Weights of a small transformer language model: RMSNorm before each block.
Each number is 128 + 32 x the weight over its row's rms, rounded and kept within 0 to 255. Layers, rows and columns count from 0. The size above them is the row's rms in percent of the matrix's.

# layer 18 MLP gate, 320x128, rms 0.164, rows 308-319, columns 64-127
size [ 93 104  98 106 108 101  89  93  94  96 100 103]
[[179 169 116  67 121 133 122 106 184 177  90 135 113 117 118  85 147 171 142 137 123 121 114 134 169 112  92  83 136 148  86 131 176 140 120 112 129 155  93 102 143 125  91 139 139  92  94 101 108 134  96 113 130 111 172 129 156 139 168 160 139  58 144 127]
 [ 98  63 116 122 133 141 122 184 113 145 141  83  87 157  97 159 102 118 110 130  84 137  76 150 105 100 112  96 105 152 126 100 148  55 148  95 104 111 124  51 171  90 144 102 164 176  74 137 104 168 107 127 123 147  91  99 142 110  96  51 114 127 129 147]
 [170 127 123  78 164 119 145  83 107 144 101  85 170 143 124 125 107 116  68 137 172  85 175 145 146  99 117 148 179 108 219 116 134 185 167 151 160 205 148 135 156 164  91  70 142 110 128 116 172 128 188 136 161 147 144 115 135 103 114 144 137 171 123 118]
 [122 133 118 123 126 139 178 111 147 118 127 112 186  72 109 131 148  76 134 147  90 188 161 171 153 168  94 141 132 162  56 134 152 164  69 156 164 126  99 181 100 136 138  93 146  84 164  76  68 134  90 109 170 133 112 128 146 169 144 101 102 124 127 176]
 [165 117 102 127  95 120 139 111 181 130 117 107 133  80 108 143  77 153 163 179  82 115 100 122 188 173  76 168 102 120 146 124  51  86 119 117 147 140  95 108 145 100 166  94 150 158 131  96 166 168 100 178 104 182  95 112 165 112 148 116 163 165 139 140]
 [153 102  99 111 144 155 147 178  51 125 184  78 187  64 127 156 103 132 117 149 101 121  75 130  87 201 182  90 104 132 168 115 161 121 179 123 145 133 111 157 122 131 125  73 143 174 141 101 158 144 116 163 141  83  93  67 157 142 161 122 137  83 180 153]
 [158 123 133  79 168 120 109 152 147  71 113 137 122 170 135  87 125 129  80 137 167 124 143 133  77 116 136 109 167  75 191 148 116 154 134 155 100 122  88  78 140 144 118 143 134 142 144  75 120 193 134 170 171 130 158 118  83 177 145 104  99 101 121 141]
 [113 145  87  74 113 200 120 147  99  45  90 153  76 144 146 145  96  87 125 126 116  78 128  99  94 145 100 120 168 138  99 151 103 103 141 162 164 173 144 136 147 106 113 110 171  92  70  86  97 145  68 106  96 158 170 123  86 119 153 117 110 124 108 136]
 [110  94  86  81 106 138 171 154 116 163 147 132 143 179  96  94 111 123  92 101 147 123 118 136  82 139 176  83  89 140 161  69 132 135 154  76 161 119  68 115 106 128 117 144 170 122  97  83  88  90  63 192 128 164 137 107 145 132 137 174 146 166 118 112]
 [126 143 145 142 141 133 155 155 130  73 131 161 136 173 127 139 161 104 136 111 123 139 123 103 131 160 176  71  70 163  94 132 110 155  98  99  68 138  90 142  61  98 126  89  52 159 102 123 141 148 125  94 118 199 135 150 161 115 100 168 127  62 134 160]
 [127  54 172 102  97  85 140 142 125  76 138  76 157 190  96 134 141  76 135 156 138 131 139 107 146 160 166 119 131 144  92 123 181 145 168 121  85  85 119 185 114 136 115 163 123 164 166 124 203  64 145 143 126 135  72 122  99 151 135 125 151 102 110  52]
 [116 183 140  86  95 106 142 157 166 163  92  99 148 129 120  94 118 129 140 139  88 103 108 143 168 153 168  95  47 141 128 139 108 168  83 139 143 113 132 123 148 132 163 128  93  92  60 160 157 195 133  90 154 136 111 156 139 120 188 105 192 132 159 140]]
# layer 18 MLP up, 320x128, rms 0.158, rows 308-319, columns 64-127
size [ 94 106  92 105  99 104  96  94  97  96 100 101]
[[169 149  77  93 166 109 110 182 142 136 156  95 120 141 154  93 123 118  99  99 117 119 113 181 113 106  92 189 113 186 189 107 154  87 197 142 175 101 124 141  93 109 130 122  92  89 162 171 158 107  90 173  57 102 152 120  76 117 118  87 110 110 143 143]
 [140 117  88 151 146 101 187 183 149 121 107 131 110 105 123 123 143 128 153 105 127 130 139 179 107 136 135 117 152  95 116 125 137  99 115 139  92  75 156  50 111 123 138 148  79 107 104  84 140  78 155 170 106 118 137 131 137 156 147 166 138  95 124 141]
 [ 89 107 159 139 122 102 155 111 130  98  94  93 132 152 195  79 149 135 104 134 189 127  94 170 184 120 141 151 178 119 130 126 107 172  66 160 101 162 175  98  87 108 162 169 158 121 138 185 142 174 120 123 134 102 105 175 115 135  94 168 134 109 128 170]
 [110 107 130 141 124  94 113 194 219 100 120 163  71 138 164  81 137 146 174 104 114  89  71 109 140 140 175 109 128 148 109 117 169 199  70 142 163 137 139 107 113 127  72 116 143 157 115 139 107 155 113 119  95 140  88  69 184 179  67 134  64 120  71 133]
 [177 134  96  62  86 119 121 181 156  75  96 125 118  70 125 157 121 168 100 196 127  91 123 149 176  80 105 150 112  92  96 137  92 111 133 135 116  68  88 133  93  91 157 127 138  78 108  92 129 154 138  89 119  96 197 131 144 120 134 158  51 158 111  99]
 [125 100  82 145 142 157  70 171 177 134 105 223 156  85 121  83  75 182 125  71 142 167 158 120  96 160 184 111 141  82 109  87 131 112  99 137 198 179 171 134 146 109  88 111 146 131 117 151 135  95 100  78 111 168 145 160 157 149 123 151 143 132 112 132]
 [163  75 126 195 148 122  82  89 129 118 176 105 231 169 105  89 108  93 140 159 141 122  99 139 125  74 121 127 171 106 127 102 105 102 159  88 116 163 141 101 107 117 144 109 107 152 145  97 113 159 106 147  99 110 111 123 111  76 137 159  40 172 142 186]
 [132 108 115 101 103 139 107 100  31 166 134 162  66 136 166 122 109 123 145 177 136 177 171  96 128 159 118 141  75 135 202  91  46 156 166  91 118 110  98 149 106 154 101 134 141  95 169 159  82 117 159 137 102 150 137 139 173  88 112 124  68 113 153 101]
 [165 145 127  57 106 153 153 155 116 117 143 154 158  78 130 121 144 164  87 176 172 127 136 131 188 173 159 132 123 122 137 143 147 128 148  92 138  91 113 122 134 115  69  80 111 112  82 127 152 137 142 119 160 179 137  93 142 112 167 136 123 140 121 156]
 [145 112 128  97 158 107 141 129 117 121 177  98  70 125 156 167 105 148 106 118 164  76  98  95 129 147 123 126 138 109 138 148 152 123  85 153 208  95 182 164 147 109 169 146 150  53 113 131 108 117 140 104 161 127 121 144 136 189  97 137 133  61  83  91]
 [121 119 100 182 135 127 157 168 157  67 163 155 124 159 107 139 105 159 128 133  89 145  82 124 123 121  93  68 130 129 122 193 166 141 197  79 117 123 177 156 119 168 111 144 189  90 141 164  81 153 108 150 165  65  98 153  74 185 156  56 127 133 140 170]
 [108  98 107 121  91 154 115  51 149  83 143 148 148 177  70 124 152 131 131 138 163 147 180  94 159 145  86 137 104 128 143 127 166 133 156 156 116 172 181 172  93 104 113 131 145 158 128  91  73 103  80 180 145 119 149 130 101 169  59 129 122  89 133 163]]
# layer 18 MLP down (transposed), 320x128, rms 0.179, rows 308-319, columns 64-127
size [ 98 107  93 106 102  97  96  98  99  99  87 100]
[[103 140 120 147  97 131 114 143 160  93 129 180  99 145 123 104 169 171 150 135 166 155 142 194 140 104 114 181 120 102 107 112 158  63 123 103 200 110 140 117 176 131 163 124 139 164 129 104 194  70 141 145 109 127 118 102 155 137 120 131 128 101 129  51]
 [133 143 129 163 132 109  81 128  67 114  89  48  63 149 134  85 105 144 182  97 176 190 118 147  42 124 131 104 160  98 145 110  98 158 107 156 173 129 140 179 194 120 136  96 128 146 111 116 101 115 142 109 132  87 116 198 130 146 118 120 114  58 160 110]
 [112 114 118 112 117 165 140 120 144 148 166 115  96 150 104 155 104 130 109 127  43  99 179  88  82 146 153 144  90 183 106 172 150  77 141  37 140 113 134  87 190 120 137 119 134 160  81 127 169  90 143  90 181 191 190 163 143  45 124 125 144 134 118 164]
 [113  70 152 195 156 154 177 123 138 134 123  91 124 138 180 167 132  92 136 142 121 162 104 125 127 133 140 138  94 145  79 104 160 132 127 105 119  82 140 130  95 155 210 216  84 153 138 100 179  98 170 144 101  98  94 150 158 187  96 146 131 136 104 163]
 [156  83 161 108 146 150 125 170 124 138 163  70 104 207 125  91 146 119 104 138 141 139 159 135 111 174  78  85 173 107 126 120 210 114  96 143 146  90 134 143 137  86 128 178 141  95  19 165 128 125 146  78 152 151  90 100  76 209 131 152 106 142 130  61]
 [ 89 128 104 161 115 160 121 113 114 121 159 126 142  99 128 123 109 143  72 128 111  95 145 109 107 157 133 159  94 161 139 116 106 153 109 144 138 102 143 138  81  91  98 127  86 112 174 141 136 139  77 186  97  73 125 164 128 173 121 121  95  80 126  95]
 [ 89 134 101  33 102 151  70 145 136 118 120 165  79 160 131 153 103 143 119  81 122 116 136 168 149 147  95 141 139 187  32 128 140 134 147 109 114 135 157 138 150 130  53 120 130 106  82 180 110  82 133 124 140 138 155 125 115 220 158 100 128  64 152 144]
 [202 121  92 119 131 103 147 166 142  92 151 129 136 206 109  85 177  97 182  86 126 126 156 118 146 107  88 171 106 148 163  93  72 152 125 152 109 152 187 129  69 100 102 103  87 167 112 153 156 154  87 113 146 120  85 177 123 102 212 103 121 137  96 146]
 [104 118 169 105 145 187  96  67 148 162 152 167 127 112 187 154  86 116 102 128 192 141 152 102 114  90  85 182 158  74  63 152 110 134 124 132 110 137  71 105 145 187 134 157 175  87 151 115 203 139 134 138 156 166 161 213 137 116 104 133 146 167 156 138]
 [139 132 129 175 109 103 162 122  65 105 170 126 158 122 121 130  58 112 122 178 138  79  94  99 152 182 207 133 117 133 144 101 101 124 177  97  90 125 137 115 103 161 141 145 117  51 177 183 108 120  93 101 101 139 119 105 112 181 177 117 117  55 113  66]
 [170 142 148 117  71  96 180 150 165  81  98 117 137 100 105 105  57 149 133 124  42 165  72 117 180 116  56 109 142 151 153 125 159 179  94 138 134  94 155 134 209 140 153  75  83 124 166 103 103 151 149 156 126 117 155 113  92 109 126 134 141 151 101  68]
 [101 156 152 122  99 149 136  86 155 127 173 112 161 152  84 135 109 153 161 139 140 134 166 137 147 128 133 105 186  60 148 137 122 171 130 118 114 174 130 113 100 110 122 123 134  73 116 134  73 140  51 136 143 111 131 144 168 153 118 122  86  75 117 150]]